{"num_hidden_layers": 16, "hidden_size": 384, "intermediate_size": 1152, "hidden_act": "squared_relu", "bias": "none", "extras": ["attention sinks", "value residuals", "short convolutions", "an embedding shortcut", "capped logits"], "init": "uniform", "weight_decay": 0.42, "lr_head": 0.0152, "warmup_steps": 291, "decay_fraction": 0.854, "batch_tokens": 65536, "doc_mask": true, "train_tokens": 456500000, "dataset": "wikipedia_en"}
Each number is 128 + 24 x the weight over its row's rms, rounded and kept within 0 to 255. Layers, rows and columns count from 0. The size above them is the row's rms in percent of the matrix's.

# layer 10 MLP down, 384x1152, rms 0.0343, rows 94-187, columns 792-863
size [104  99  98 103  98  96 102 101 103 101  99 102  99 101 103 100 100  99 100  99 101 101 100 102 102 101  97 103  97 102 102  99 102 101  98 101 100 100 100  97 100 100 103 105  98 100  99 105 100 103  97 100 100 104  98 101  96  98 101 103 102 103 104 100  99 101  99  99  99 101 101 101 102 101 100 101  99 101 101  99  99 102  93  99 102 100 100 100  99  98 101  99 100  99]
[[108 122 155 117 126 155 126 163 142 117 119 139 119  97 147 125  91 138 130 133 148 149 170 130 126 127  84 135 164 106  77 177 111 105 135 147 118 140 131 110 107 115 137 101 148 123 145 122 179 115  95 113 164 135 135 131 135 125 130 154 140 107 139 111  85 137 129 169  90 117 140 107]
 [136 152 118 137 139 158 147 145 111 108 106 135 198 155 161 145 127 138 116  88 142 136 108 138  99 172 124 118  91 115 130 160 147 101 146 100  94 127 145  99 142 142 148 147 144 127 175 143 114 132 124 152 105 144 118 133 101 139 116 128 132 112 125 148 128 118 176 127  91 122  93 128]
 [120 109 130 172 154  97  98 130  48 115 131 123 102 118 146 165 154 152 141  91 140 143 115 134 136 102  88 103 127 153 155 125 136 127  87 106 116 139 129 152 146 138 154 147  96 130 122 119 120  82 153 150 121 125 116 153 135  93 157 127 175 105  58 107 102 150 119 151 122 110 114 105]
 [112 136 103 108 134 130 159 157 135 119 144 118 115 135 119 151 117 163 115  99  78 119 119 131 132 152 142 182 130 120 134 121 142 151 108 123 116 148 133 110 171 146 160 126 148 117 143 125 134 105 131 149 137  93 113 119 129 151 164  99  97  92 110 184 157 133 147 145 168 163 130 107]
 [116 129 126 114 181 143  74 119 155 126  99 150 124 119 163 107 158  95 140 103 121 108 136  97 140 114 143 126 128 117 102 132 115 136 124 123 139 121 149  93 139 126 115 141 107 134 111 110  89  59 141 111 112  79 178 112 141 123 107 151 153 136 140 108 152 102  84 176 127 120 141 194]
 [ 72 104 118 108 121 177 135 147 152 133  98 143 114 140 127  79 121 114  96 116 129 114 129 153 148 168 118 133 122 125 118 141 132 173  99 165 120 126 127 107  96 139  84 123 122  94 108 112 104  71 126 105 118 159 151 172 137 166 132 162  89 134 159 118 126 110 155 144 138 119  77 114]
 [112 160  82  96 168  99 188 133 127 111 124 151 162 127 155  94 156  85 112 104 126 150 173 127  80 110 113 161 139 129 121 152  83 111 118 108 160 102 169 160 189  57 131 117 122 109 104 125 121 112 106 136 162 139 125 122 133 125  94 157 102 157 170 160 153  94 123  90 137 150 139 133]
 [ 76 100 125 119 138 128 111 134 109 124 127 151 137 150 126 178 165  88 124 137 138 142 136 108 136 144 151 109 129 164 128 182 116 130 146 147  76 143 159 154 122 114 125 116 120 100 101 124 149 145 154  99 119 152  89 142 135 133 151  96 109 130  92 144 121 126  95 121 127  90 144 172]
 [159 158 103 129 138 107 115 134 122  99 148 128 170  85 131 162 109 142  87 129 144 132 123 114 143  73 128 107 101 138  74 146  79 173 142 155 149 152 115 149 138  84 112 134 139 161  92 118  95 136 159 139 135 126 100 129 163 133 108 155 127 129 155 144 128  88 138 150 158 101 115 124]
 [134 122 152 133 145 104 174 158 118 113 132 122 125 126 112 107 178 121 104  95 144 187 121 196 128 135 120 148 147 160 141 145 134 109 112 109  95 133 101 117 116 138 136 125 138 101 154 117 113 129 134 145  94 132 145 143 120 168 203  83 101  88 153 148 128 146 104 121 125 130  97 122]
 [157 149 191 137 116 129  93  42 131 153 132 157 169 146 137 162 115 147 145  96 137 148 133 127 117 133 153 128 131 103 108 115 162 111 111 128  90 114 118  86 146 104 113 118  97 124 110 105  87 111 177 180 135 163 106 116 115 126 117  97 113 167 128 172  81 132  94 129 145 110 115 146]
 [144 131 123  60 142 143 137 143 116 135 109 100 147  97 130 139 140 139 143 111 115 116 106 157 130 163 139 166 138 120  87 134 164 127  98  75  82 122  98 132 122  83 106 124 102 157 164 148 111 126 100 104 107 184  80 106 123 121 125 106 150 181 128 105  80 122 160 106 103  91 108 133]
 [110 166 136 148 119 136 157 146 150 148 131  96 125 140 166 117 122  68 114 119 120 119 141 138 102 103  84 113 151 120 100  96 159 161  99 116 131 151 144 152 116 150  73 109 145 161 166 152 102 139  91 135  89 125 142  91 111 102 136 122 110 121 131 142 153 135 107 162 126 115 146 108]
 [107 149 149 141 128 195 123 158 139 112  97 133 175 161 114 123 149 111 116 135 106 160 108 146 139  99 109 153 119 115 126 125 148  78 146 129 111 105  88 123  95 178 102 142 110  86 127 119 150 103 145  97 102 123 136 148 149 120 149 131 140 158 126 121 109 139 127 100 113 112 130 103]
 [127 102 162 145 152 125 125 141 148  97 116 138 139 152 112 146 152 117  84  96  82 127 114 109 145 153 150 166  98 160 146  60 164 181 135 152 102 107 129 112 129 112 115  99 127 113 133 137 128  63 141 135 122 181 134 121 161 116  68 118 109 143 154 125 150 109 105 112 131 147 128 115]
 [117 161 131 113 163 119 178 156 104  84 149 155 118 117 152 137 133  82 132  68 140 123  93 120 127 145 120 157  62 110 158 114 153 131 117 112 124 129 107 142  85 180 128 161 143  97 146 119 130 142 123 111 174 127 120 106 159 121 116 145 129 116 162 133 131 124 145 138 129 146 118 153]
 [146 151 131  51 129  74 131 112  79 130  93 113 140 123  93  99 144 133 136 107 138 123 163 157 168 110  89 117 196 145 126 151 131  95 122  88  88 168 122 143  96 156  78 112 170 102 137 130 114 108 124  81 120  98 124 151 177 173 118 144 116 131 128 121 124 106 116 173 102 101  99 121]
 [139 138 147  77 149 139 137 142 155 159  90 137 146 138 147  93 148 152  83 100  92 132 128 146 144 125 113 112 146 166 118 164 151 111 128 116 120 145 126  96 114 132 164 140 109 170 105 106 124  98 110 199 105 175  97  96 111 132 128 141 159 172 177  85 152 125 152 109 142 157  96 110]
 [130  88 133 109 162  87 156 128 135 163 140 114 126 106 177 125 135 132 121 119 131 112 104 132 117 131 112 129 118 134 146 171 134 107 171  95 107 130 111 145 175 141 134 158 164 144 118 135 139  89  96 135 124 125 125 192 104 109 113 109 110 145 152 153 105 151  58 151 127 114 150 114]
 [152 169 135 143 142 162 169 158 117 108 134 142 143 126 102 105 139 114  96  95 132 115 154  81 185 136 102 100  98 146 120 120 161 191 108 142 163 136 104 175  78 178 163 147 131 108 138 127 127 131 157 110  91 133 121 167 135 165 141 120 122 152 143 122 121  72 147 134 137 104 170 137]
 [147 122 189 158 137 133 116 157 146 127 166 152 164 101  97 118 106 137 151 140 101 156 126 153 105 137 130 121 146 112 143 150  99 178 118 130 126 151 138 135 107 158 152 116 151 109 122 158 115 104 182 115 154 180 150 107 115 148 126 130 124 136 117 159 142 103 137 174 134 104 100 175]
 [125 104  85 123  98 141  80  82  97  83 159 126  83 126 122 190 144 122 126 127 152 119 116 113 122 104  65 179 136 116 122 117 139 119 133 149 134 153 123 128 110 129 122 131 123 167 124 160 134 157 169 124 124 142 136 184 148 120 120 191 125 133 116 127 142 112 146 138 116 114 123 135]
 [ 84 139 137 149 109 134 108 193 138 123 135 142  98 116 107  94 148 107 146  78 148 100 125 137 170 128 104 129 140 159 157  76  80 103 172 140 121 108 127 104 150 150 120 100 176 112 113 121 156 122 146 133 108 133 116 141 109 128 157  97 102 149 138 122 125 158 148 173  91 168 101 124]
 [103 125  92 163 154 153 116 123 114 142 132 137 132 134 143 146  91 126 105 153  94 126 125 108 116 129 107 146 110 124 158 161  90 103 144 144  90  97 118 147 163 107  91 134 136 116 131 128 118 139 166 115 125 119 130 130 130 144 102 115 106 175 109 157 128 141 112 129 148 158  93 143]
 [128 161 133  93 171 181 119 110 144  94 187 126 143 140 140 174 109 145 135 137 127 125 168 104 120 115 126 145 109 132  96 127 145  78 119  98  95 148 149 138 108 136 120  76  98  85 168 139 203 117 153 127 106 120 141 121 193 124 112 133 109 105  88 165  73 119 179 157 135 120 151 142]
 [122 123  64 137 126 107 127 142 138 193  95 119 130 120 140 113 136 114 140 111 109 140 171  80 135  81 133  89 148 143  92 148 123 137 128 143 126 172 153 131 115 148 134  84 168 131 171 130 110 127 157  77 104 141 115 154 133 100 100 128 172 152 128 127 139 162 169 153 146  79 120 155]
 [112 130 132 131 123 117 124 121 116 156 131 129 100 132  85 161 107 145 150 126  96 109 135 160 161 125 165 122 141 152 116 119 141 186 129 122 160 125 155 142 148 139 128 100 151 100 144 176 138 144 135 113 118 120 164 142 150 108 173 116 119  92 182 139 121 153 160 148  96 163 102  89]
 [143 132 122 139  75 117 109 117 100 106 143  84  69 112 125  90 147 124 161 114 128 122  94 121 127 112 122 138  87 158 121 120 133 112 117 106  97 128 105 115 115 122 122 134  97  74 107 111 126  77  86 157 107  70 144 156 111 117 135 124 146 145 115 125 118 119 141 140 135 141 124 164]
 [131 102  87 140 107 164 142 138  99 117  97 164 100 118  85 146 114 183  98  94  97  87 134  88 116 127 121 132 117 130 162 141 118  85 149  96 134 106 106 145 120 119 121  87 109 130 129 138 139 141  87 159 108 124 111 130 143 121 126 132  85 133 148 149 139 131 115 141 158 162 125  69]
 [161 108 127 127 136 122 119 144  92 109 118 159 156 119 123 132 105 108 106  90 159 144 131 126 143 130  82 115 119 118 148 123 129 110 121 160 100  97 113 119 138 141 125 134 136 120 166 160 149 122 100 142 111 130 125 113  87  82 110 118 146 102 127  96 110 130 135 119 159 144  97  86]
 [ 97 118 126 142 120 121 122 134 101 139 171 102 124 143  93 109 136 109 125 165 166 153 167 159 113 132 141 117  79 157  99 124 141 127 107 133 156 128 125 148 145  97 140 112 102 100 101 101 111 137 109 154 137 126 143 125 123 101 135 122 149 145 142  85 133 125 152 123 119 134  85 131]
 [168 103 101 147 143  95 123 168 137 130 122 128 126 100 123 149 173 168 120 131 138 135  92 155 139 141 147 150 122 121 107 118 118 125 119  82 126 110 128 141 117 120 107 137 187 160 109 131 119 160 110 142 117  98  97 141 112 140 111 119 109 129 165 152 128 139  79 157 131 105 118 157]
 [102 155 101 149 153 130 128 148 139 139 100 113 123 159  79 117 128 113  81 115  96 115 158 151 132  46 104 116 147 143 102 128 135 166 121 131 126 107 128 128 144 110 181  96 149 140 117 124 110 140 145 121 126 139 142 123 141 143  64 147 194 109 131 143 168 133 157 148 129 133 127 145]
 [ 89 100 136 137 118  96  79 125 105 105  94 161 121 143 111  99 124  95 158 104 105  99 143 134 120 154 145 140 159 103 149 142 115 132 123 120 128 117 110 182 147 149 113 106 140  98  77 103 132  95 118 124 134  90 116 121 101 177 170 153 154 117 136 107 111 112 118  85 132 125 133 163]
 [154 153 154 155 108 156 116 127 112 138 126 178 116 101 119 141 113 148 119 126 112  56 163 112 127  88  70 176  91  71 111 125 115  97 157 212  87 129 127  96 108 190 105  95 103 149 115 134 112 126 133 110 129 127 147 111 162 142 121 135 133 145 159 110  83 131 179 100 150 145 113 109]
 [115 150  81 110 133  97 135 120  77 136  87 143 141 135 120 146 134 139  92 138 183 108 152 136 128 131 130 127 132 112 151 161 144  84 139 133  72 134 169 114 184 140 114 117 122 138 125  90 145 123 114 109 158 143 100 116 122 147 117 138 165 122 131 143 164  91 134 167 161 118 125 114]
 [142 172 116 166 142 120 119  80 100 158 134 136 139 159 150 104 137 141 144  88 182  55 178 136 124 161 167 140 132  95 119 167 119 114  89 134 134  82 160 147 138 124 114 112 111  55 111 114 160 139 145 115 110 173 105 144 130 120 127 123 159 118 144 162 143 115 133 119 159 114 155 112]
 [128 138 157  95 116 155 120  89 133 147 146 167 113 114  94 118  97 118 118 145 107 124 143 100 149 117 142 146 157 141  85 118 131 149 109 135 141 128 121 114 100 128 151 111  86 136 128 128 156 143 148 137 132 134 108 168  74 118 124 113 126 141 149 107 125 121 134 161 136 134 149 154]
 [113 190 164 149 111 146  99 144 137 128 157  72 129 136 116 108 125 165 158 123 104  84 154 142 153 133  82 136 106 144 120 152 146 126 120 141 112  79 176  97 119 102 127 149 154 101 121 102 142 127 151 107 147  81 114 153 132 114 129 171 121 139 116 173 107  96  94 125 109 119 171 108]
 [156 122 124  97 143 167 155  68 151 127 135 127 155 121 125 142 155  82 110 144 172  76 152 113  42  79 142  83 105 115 138 112 105 129 126 123 149 114 117 111 114 127 125 105 103 108  60 121  94 116 144 153  86 167 109 104 154 134 111  98 144 162 149 119 137 118  76 115 158 105 139 143]
 [128 166 162  94 114 150 132 116 153 164 156  80 141 121 103 114 162 137 124 131 101 114 113 110 143 146  84 189 124 139 148 107 160 144 118 120 131 155 145 140 104 118  78 140 123 142 137 111 112 169  97 127  83 140 133  86 185 171 175 179 161 143 124 143 105 121 119  93  97 171 109 154]
 [135 123 124 162 132 103 115 116 147 128 132 108 115 133 150 115 107 123 110  87 109 145 106 119 135 168 147  69 156 103 114  86 141 135 118 134 148 171 149  86 113 105 154 157  89 136 117 112  81 132  92 108 137 174 122 123 100 120  97 143 114 142 113 117 142 137  94  86  91 146 117 143]
 [ 97 126 112 112 156 152 161 124 166 121 126 157 119 119 176 122 107 109 156 151 102  50 128 107 142 100 119 140 122 159 157 102 137 101 128 149 134 134 133 105 159 167 157 123 143 114 115 123 134 107 137 128 134 120 134 110 133 111 113 161 140 172  85 101 102 137 100 158 109 175 140 144]
 [117 131 156 152 159 110 118 124 108 137  89 135 113 151 150 129 142  56 127  73 131 137 161 119 122 176 121 110 115 108 117 154 130 144 123 132 135  71 137 153 140 125 153 130 131  80 143  99 135 103 132 148 169 174 148 141 116 122 176 128 153 125  89 114 102 141 123 131 149 121 161 152]
 [125 118  99  76 140  78 170 113  86 135 127 121 127 146 145 105 114 111  97  96 124 153 153 149 114 126 100 142 127 134 210  97  73 113 110 115 160 136 121 134 155 162  87 151 136 138 163  98 129 151  95 118 130 185 145 121 114 114 128 134 115 105 112 148 134 137 131 125 109 153 143 117]
 [127 131 121 140 135 119 175 169 131 130 128 172 119 111 129 104 121 133 106  90  91 125 118 146 119 127 157 140 151 102 150 140 121 115 131 163  78 125 119 145 113 109 129 104 141 149 117 128 125  96  93  60 141 127 106 143 113  90 141 101 146 164 115 113 162 125 135 154 195 113 121 139]
 [148  94 118 119 152 113 143 125 119 155 106 111  92 155  93 121 130 121 124 144  60 161 110 106 164 119  88 157 136 103 134 132 168 159 189 118 107 167 141 157 123 121 123 128 145 157 139 138  91 131 159  87 146  85 119 165 137 126 125 118 143 136 102 115  98  99 143 143 135 138 127 144]
 [158 188 166 116 134 140 118  97 143 129 136 135  82 143 116 136 134 120 158  86 129 139 118 126 126 112 116  88 175 113 113 154 112 111 115 114 161 129 116 136 144 110 108  63 120 136 139 111 171 123 121 155 145 155 157 108 192 152 113 154 156 128 139 114  97 109 111 127 108 139 120 130]
 [117 172 104 155 110 128 134 130 146 154 142 101 131 115 140 126  73 118 110 141  97  98  98 148 169 122 172  64 155 165 151  81 128 118 122 145 117 118 165  95  84 169 110 117 135 141 169 121 136 110 159 135 119 119  93 101 140 113 132 138 103 105 131 138 114 150 142 119 159 132 100  89]
 [131 146  90 152 116 130 124 192 136 143 171 131 140  84 124 111 143  94  68  78 129 126 113 119 166 128 119 150 112  98 103 143  99 117 171 132  81 101 118 113 112 113 126 114 155 132 137 147 104 145 155 130 132  83  82 137 134 110 131  86  78 138 108 108  88  95 134 140 125 123 122 142]
 [130 155 141 157 136 125 129 142 112 131 144 113  68 121 115 129 131 129 115 116 121  64  83 108 112  94 125  96 112 174 115 121 133 131 175 102 110 116 144 136 111 150 102 137 128 128 134 128 149 168 136 115 149 131 129  93 139 139 151  95 133 152 181 159  92 139  93  99 168 163 149 105]
 [158 129 115 152 131 143 153 104 126 138 119 159 110 151 113  91 139 136 123 122 128 122 142 153 136 123 140  77 142 102  99 101 126 109 118 109 120 136 132 117 123 159 119  99 114 111 122 123 133  82  78 119  92 117 117 131 105 121 129 140 102 162 134  97 156 122  68 120 106 159 135 111]
 [147 131 127 141  83 148 119 152 132 103 133 143 123 172 130 141 146 114 110 139 119 125 149 144 114 143 102  62 111 126 149 126 156 143 139 132 124 109 139 140  93 152 148 117 144 127 151 166 158 128 173 117  99 156 129 133 181 142 144 142 117  93 170 174  87 117 105 114 119 108 126 173]
 [148 127 143  87 121 114 193 147 151 150 126 131 119  99 118 154 123  89 144 139 140  93 143 111  70 164 141 159 119 130 110 129 126  88 114 145 123 120 142 133 143  89  98  80  96 150 141 131 110 137 118 139 159  95 102 115 109 111 104 192 153  93 160 118 147 155 116 211  97 134 105 141]
 [126 106 137 131 159 113  95 144 114 123 139 109 151 119  99 126 103  85 128 124 153  78 128 123 123  92 131 117  76  94 154 134 136 174 131 128 186 158 141 103 122 142 163 129 137 169 114 127 127  73 166 110  85 143 154 148 185 110 124 149 108 123 182 127 124 115 115 151 128 132 117 139]
 [133 145 150 131 138 138 121 139 127 190  90 106 123 131 114 126 103 137 123 135 131  76 127 105 109 113  98 139 117 122 134 108 138  94 122 129  85 152 164  95 104 118 124 149 127 115 119 127 145 124  95 112 180 127 114 158 111 161 126 121  99 139 157 132 158 139 125  68 136 114 123 174]
 [157 158 103 112 115 175 174 130 129 149 137  96 139  94 147 143  87 145 138 131  81 122  94 127 111 129 135 139 128 125  52 107  80 149 155 115 114 163 120 111 130 158 206 132 137 141 106 131 160 143 121 143 119 104 166 142 159 125 144 100 137 146 164 136 121 144 147 134 109 112 141 147]
 [146 104 115 144 137 120 121 136 114 135 156 146 143 106 138 104 152 143 130 140 146 124 138 155 135 120 167 109 103 135 150 134 128 114 106 115 144 114 108 128 126 149 142 150 105  94 144 121 120  92 137 165  94 150  80 101 120 139 128 151 110 129 137  88 156 105 179 139 142 103 159 118]
 [125 116 134 185 175 113 150 117 156 166 127 151 127 134 110 138 139 112 107 153 101 155 156 152 117 118 141 169 115 119 152 147 138 124 123 144 148 163 181 116 111 134 137 117  89 155 145 125 166 116 134 137 159 107 141  98  91 157 119 122 127 101 115 160 122 149  72 103  95  90 147 143]
 [125 128 117 154 116 114 148 140 105 150 125 103 109 167 118 133  99 182 121 144 121  83 174 136 143 153 198 124  89 137 124 136 155 131 144 134 149 122 126 159 152 137  85 156 139  85 134  92 152 124 161 104 157 125 132 158 171 122 146 138 114  91 130 136 129 158 177  96 120 121  98 117]
 [166 123 112 183  96 143 110 123 116 109 116 171 108 135 112 106 140 104  92 135 123 145 107 134 119  92 151 120 110 117 133 146  99 139 113 142 137  90 123 115 159 138 123 143 121 143 125 143 109 155 114 157  95 154 125 147 142 134  92 111 142 129 119 122 138 112 144 139 137 119 153  79]
 [125 127 136 105 129 132 120  91 132 108 138 154 133 135 126  65 117  88 139 151 116 123 114 159 101  83 163 145 155  99  97 100  91 123 111 120 132 124 123 142 115 138  85  99 141 131 124 101  96  86 156 156 140 132 143 114  95 168 110 123 150 114 132 144 147 152 137 124 160 136 146 127]
 [ 93 109 135 115  91 172  91 131 113 119 150 122  74 157 106 134 135 130 146 132 150 151 105 126 160 142  75 141 151 122 157 149 125 137 171 133 121 140 136 140 176 136  75 136 145 154 117 118 160  89 139 135 145 118  89  86 126 139 175 124 143 110 107 139 133 101 155 102 107 122 134 118]
 [157 122 178 118 131 133 103 102 136 140 127 146 132 147 146 156 104 110 133 207 157  78 148 184 128 124 147  83 134 112 123 125 111 154 145 149 108 163 116 128 137 115 114 110  66 157 138 123 141 141 135 124 123 106 131 120 124 144 139 114 132 127 179 148 104 139  83 125 151  97 105 111]
 [116 129 201 113 127 102 104 114 139 134 110  73 147 163  99  97 122 119 111 115 133 138  82 131 146 157  68 106 136 133 127 110 125 145 125 106 142 128 159 103 121 135  61 146 158  90 149 130 120 148 121 137 110 123 150 139 162  60 158 128 125 146 134 148 129 107 152 158 123 182 152 108]
 [ 93 160 118 123 130 148  84 147 124 173 127 136 118 183 144 109 120 129 141 144 111 143 114 144 146 125 143 115 143 137 100 100 110 151  91 121 111 133 131 115 133 129 176 138 142  83  92 131 120 147 117 130 110 137 143  94 126 107 115 105 137 112 158 107  87 101 138 143 129 107 127 149]
 [125 129 123 103 133 128  91 129 128 130 139 127 118 146  96 190 156  93 111 107 130 111  87 111  92 138 138  92 151 108 160 127  86 111 123 135  85 133 107 151  88  92 120 138 162 150 147 142 128 123 116 109 127 119 101 113 105 124 102  97 123 171 127  97 137 123 116 128 162 152 154  98]
 [111 143 115 122 121 152 127 111 133 192 116 138  99 144 126 134  94 118 119 170 118 112 119 115  87 144 133 137 174 137 151 129 103 114 119 140 141 114 146 101 125 130 135 140 126 139 128 161 153 120 127 115 115  99 119 132 137 123 121 133  88 110 120 134 122 104 162 111 121 127 133 164]
 [178 132 163 116  88 132 133 102 120 122 152 111  67 112 124 105  76 122 110 129 134 143 105 142 145 118 177 135 106 129 129 144 123 141 106 186 163 152 118 116 129 118 128 171 128 157 147 160 131 114 100 156 118 132 136 135 153 139 108 130  72 157 120 140 129 142 127 107 100 116 137 101]
 [130 132 133 128 120 115 122 123 128 121  96 167 140 168 108  83  94 139 120 166 104 112 128 107 114 165  75 130  84 162 109 117  96 163 124 121 152  96 143 135 112 126  92 139 127 147 138 133 118 149 104 128 100 105 102 148 161 154 115 179 104 129 138  99 147 120 126 101 158 102 137  93]
 [119 105 134 159 130 140 162 111 149 134 106 162 128 110 122 117  83 136 111 156 125 170 101 113 176 150 176 104 133 103  93 110  95 116 149 116 138 131 128 129  80 142  95 148 167 146 103  95 149 120 132 125 161 130 117 113 120 141 155 111 133 159 153  86 127 177 114 128 102 103 119 148]
 [134 121 164 142 127 125 109 145 113 153  92 143 128 140 151 109 115 112 145 141 156 100 117 136 144 137 106 127 144 108 157 130 205 138 125 148 132 166 160 122 158 135 145  81 129 102 127 119 190 164 112 117 119 168 144 133 129 107 129 123 120  96 116 124 112 127  79 160  98 117  90 166]
 [ 99 151 146  75 152  89 144 117 143 138 138 101 118  80 137 123 149 152 118 100 131  81 112 160 128 117 168 132 153 117 111 141 105 124 136 113 131  99 155 125 128 100 134 120 129 135 111 150 131 129  92 128 174 100 107 149 154 128 140 156 136 144 174 152 132  99  86 150 130 110 153 139]
 [154 169 153 140 143 159 131 122 156  83 157  96 120  85 118 130 142 122 131 131  86 145 167 146 143 147 101 155 106 110 159 129 102 117 101 116 155 124 151 126 142 115 125 124 163 159 157 128 128 137 127 154 150 137 129 150 127 136 115 123 103 129 111 141 162 141 152 115 130 105 114 117]
 [117 144 131  73 143 138 159 167 162 116 118 157 130 142  86 105 147 126 100  76 123 124 122 135 178 148 163 123 127 103 173 123 147 152 116 121 133 123 117 160 130 100  97 154 117 108 115 125 136 125  99 115  90  98  99  95 138 152 146 120 127 127 132 140 126 120 106 108 137  94  99  96]
 [111 128  94 109 152  89 131 165 121 114  67 114 128 101 119 112 113 128  93 167  87 163  82 112 144  68 124 142  94 100 100 116  94 115 158 130 138 126 114  82 102  88 137 138 124 176 111 117 125 114 156 129 169 112 137  90 130 100 120 115 103 115 131 115 121 123 160 143 165  98  70 126]
 [111 110 126 148 121 108 136 142 140 137 153 163 135 125 142 125 108 114 151 120 113 152 108  92 112 122 149 112 145 156 126 106 125 132 103 107 175 154 166 132 103 117 127 142 133 136 138 157 110 132 111  90 120 140 157 103 139 119 120 109 180  93  91  94 135 126  74 127 177 106  97 119]
 [ 72  92 133  92  93 103  90  90 150 113 141  93 114  76 118 143 127 183 129 177 148 104 101 124 116 166 145 149 118 161 119 127 149 110 108 126 127 133 169 116 130 121 124 146 144 158 118 118 131 160 213 105 139 102 137  94 149 129 121 105 115  85 109  86 131 132  96 131 131 109 131 135]
 [125 138 129 128  98 113 108  96 102  92 146 152 164 152 130 122 109 119 132 159 136  86 113 180 146 117 106 129 124 157 126 145 110 115 121 144 139 146 145  91  88 196 129 158 132 130 143 139 157 137 137 109 145 130 139 124 109 156 115 135 133 142  93 144 131 156 127 137 134 136 142 139]
 [138 141  82 135 128 124  98 138 119 154 163 112 152  99 150 150 140 116 139 101 109 139 139 115 124 109 149 140  76 105 125 134 153 144 110 131 154  97 103 136 113 167 165 112 139 121 154 137 134 145 147 155 102 150 109 133 145 102 144 151 123 168 157 147  96 161 103 139 164  97 123  97]
 [145 109 126 116 166 143 127 125 131 114 105 135 135 154 144 113 133 114 151 111 134 162  97 150 143 124 138 157 108 161  83  95 110 115 113 145 156 148 137 131 112 151 144 149  95 142  58 144 131 139 124 121 103 123 202  91 126 148 168 170 128  66 179  91  97 126  95 104 135 100  99 152]
 [145  86 143 117 128 133 107 142  73  95 151 131 112  82 180 191 122 119 136 102 159 157  98 121 131 152 153 107 153 115 102 119 157 111 162 137 113 126 155 134 109 146 138 107 133 146 121 127  96 113  65 168 120  67 120 101 119 121 127 136 106 146 129 129 122 123 130  99 115 161 129 123]
 [119  89 160 110 156 114 110 102 103 125 115  91 130 173  88 187 146 105  80 124 102 142 119 145 148  96 136 156 118 107 106  83 104 136 111 108 120 114 134 105 207 121 116 137 143  71 119 129 161  87 133 144 136  86 140  83 139 128 141 155 148 144 160 137 110 125 155 117 152  93  86 119]
 [143 119 164 130 154 115 164 123 144 141 183 143 128 139 116 117 140 105 138 134 111 203 136  97 147 141 128 179 145  96 138 110 167 142 124 146 169 110 114 107 124 161  88  97 142  78 109 115 125 120 173 135 124 101 133 177 127 148 116 135 108 141 152 113 154 106  81 139 134 157 144 119]
 [ 99 157 129 116  92 129 129  89 161 133 147 169 110 143 162 118 164 146 147 112 142  97 118 151  98 118  99 155  68 101 169 133 126 122 155 119 108 105 153 149 115 104 152  95  97 100 107 151 114 165 127 128 121 135 122 158 128 123 171 123 146 145 154 164 142 113 184 106 143 142 113  99]
 [188 151 114 122  96 109 150 131 127 142 146 119 132 152 147 120 135  93 172 149 117 107 120 116 123 146 134 170 125 156 118  83 139 109 140 178 174 124  78 112 163 104 156 101 109  69  97 106 100 141 125 149 128 123 113 156 124 144 123 147 143 130 147 129 114 150 115 112  92 140 130 114]
 [122 147  90 161 130 140 120 143 113 112 150 144 151 150 106 115 176 120 132 125 111 126 132 109 157  92 149 107 127 157 112 144 110 139  86 120 139 145  84 124 103 139 120 124 141 121 123 145 151 112 136 126  94 122 103 150 105 146 132  83 153  95  72 112 151 142 145 124 110 112 150  90]
 [113  90 133 113 140 143 102  88 128 154 117 118 146 121 112 118 138 124 129 132 131 109 128 155 124 152 123 151 130 124 114 176 141 131  68 141 140 118 188 140 114 157  76 168 204 131 108 123 130  89  79 127 128 121 102 106 121  95 154 155 132 148  97 165 108 112  98 130 154 107 106 116]
 [121 115 145 133 144 108 169 112 103 103 122 117  95 111 115 108 124 138 120 156 128  85 116 150 101 106 113 190 153  93 160 166 185 118 138 139 125 119 131 137 143 109 135 160 121 112 102 100 144 107 123 115 128 136 148 124 131 117 103 135 138 128  92 103 128 123 126 160 163 125 121 127]
 [158 135 153 162 152 111 135 107 110 125 109 120 138 156  93 152  95 154 150 138  73 145 167 146 135 147 155 127 127 128 147 165 143 121 134 143 127  95 142 139 122 108 132 105 148 152 104 140 118 132 153 105 113 142 130  87 132 140 139 151 116 124 145 167 138  97 146 117 165 132 133 108]
 [133 141 144 104 125 110 135 173 129 142 129 101 130 122 122 109  95 112 145  97 144 126 113 123 159 143  85 131 129 148 135  70 170 105  99 124 110 146  95 141 107 137 125 118 128 102 134 121 149 125 129 119  98 145 152 118 130 135 146  96 115 155 129 139 112 165  86 118 137 148 116  94]
 [162 143 130 156 160 175 108 146 117 135 104 152 116 135  99 164 117 125 136 124 131 119 121 136 130 118 107 124 133 151 118 114  76 112 123 131 106 102 107 158 121 147 114 111 146 129 149 148 136 142 105 104 114 132  88 100 123 166 141 150 140 124 150 115 118 136 134 108 145 184 108 151]
 [101  62 130 126 114  90 150 145 106  96 120 142 117 169 115 181 134 173 133 114 148 111 157 159 128 121 123 101 197 108  76 135 106 150 157 161 116 171 118 140  84 125 125 124 115  86 102 105 111 154 135 157 133 150 103 110  81 142 128  97 116 127 149 129  86  91  97  97 108  78  92 133]
 [134 123 123 119 128 158 141 137 183 146  91 148 159  67  84 116 147 100 117 114 108 120  81  83 123 156 131  98 156 123 135 135 123 138 151 117 118 106 191 127 108 162 128 154 114 137 119 152 141 118 141 138 119 115 102 149 126 114 120  71 131 143 103 151 130  82 147 136 129  81 154  74]]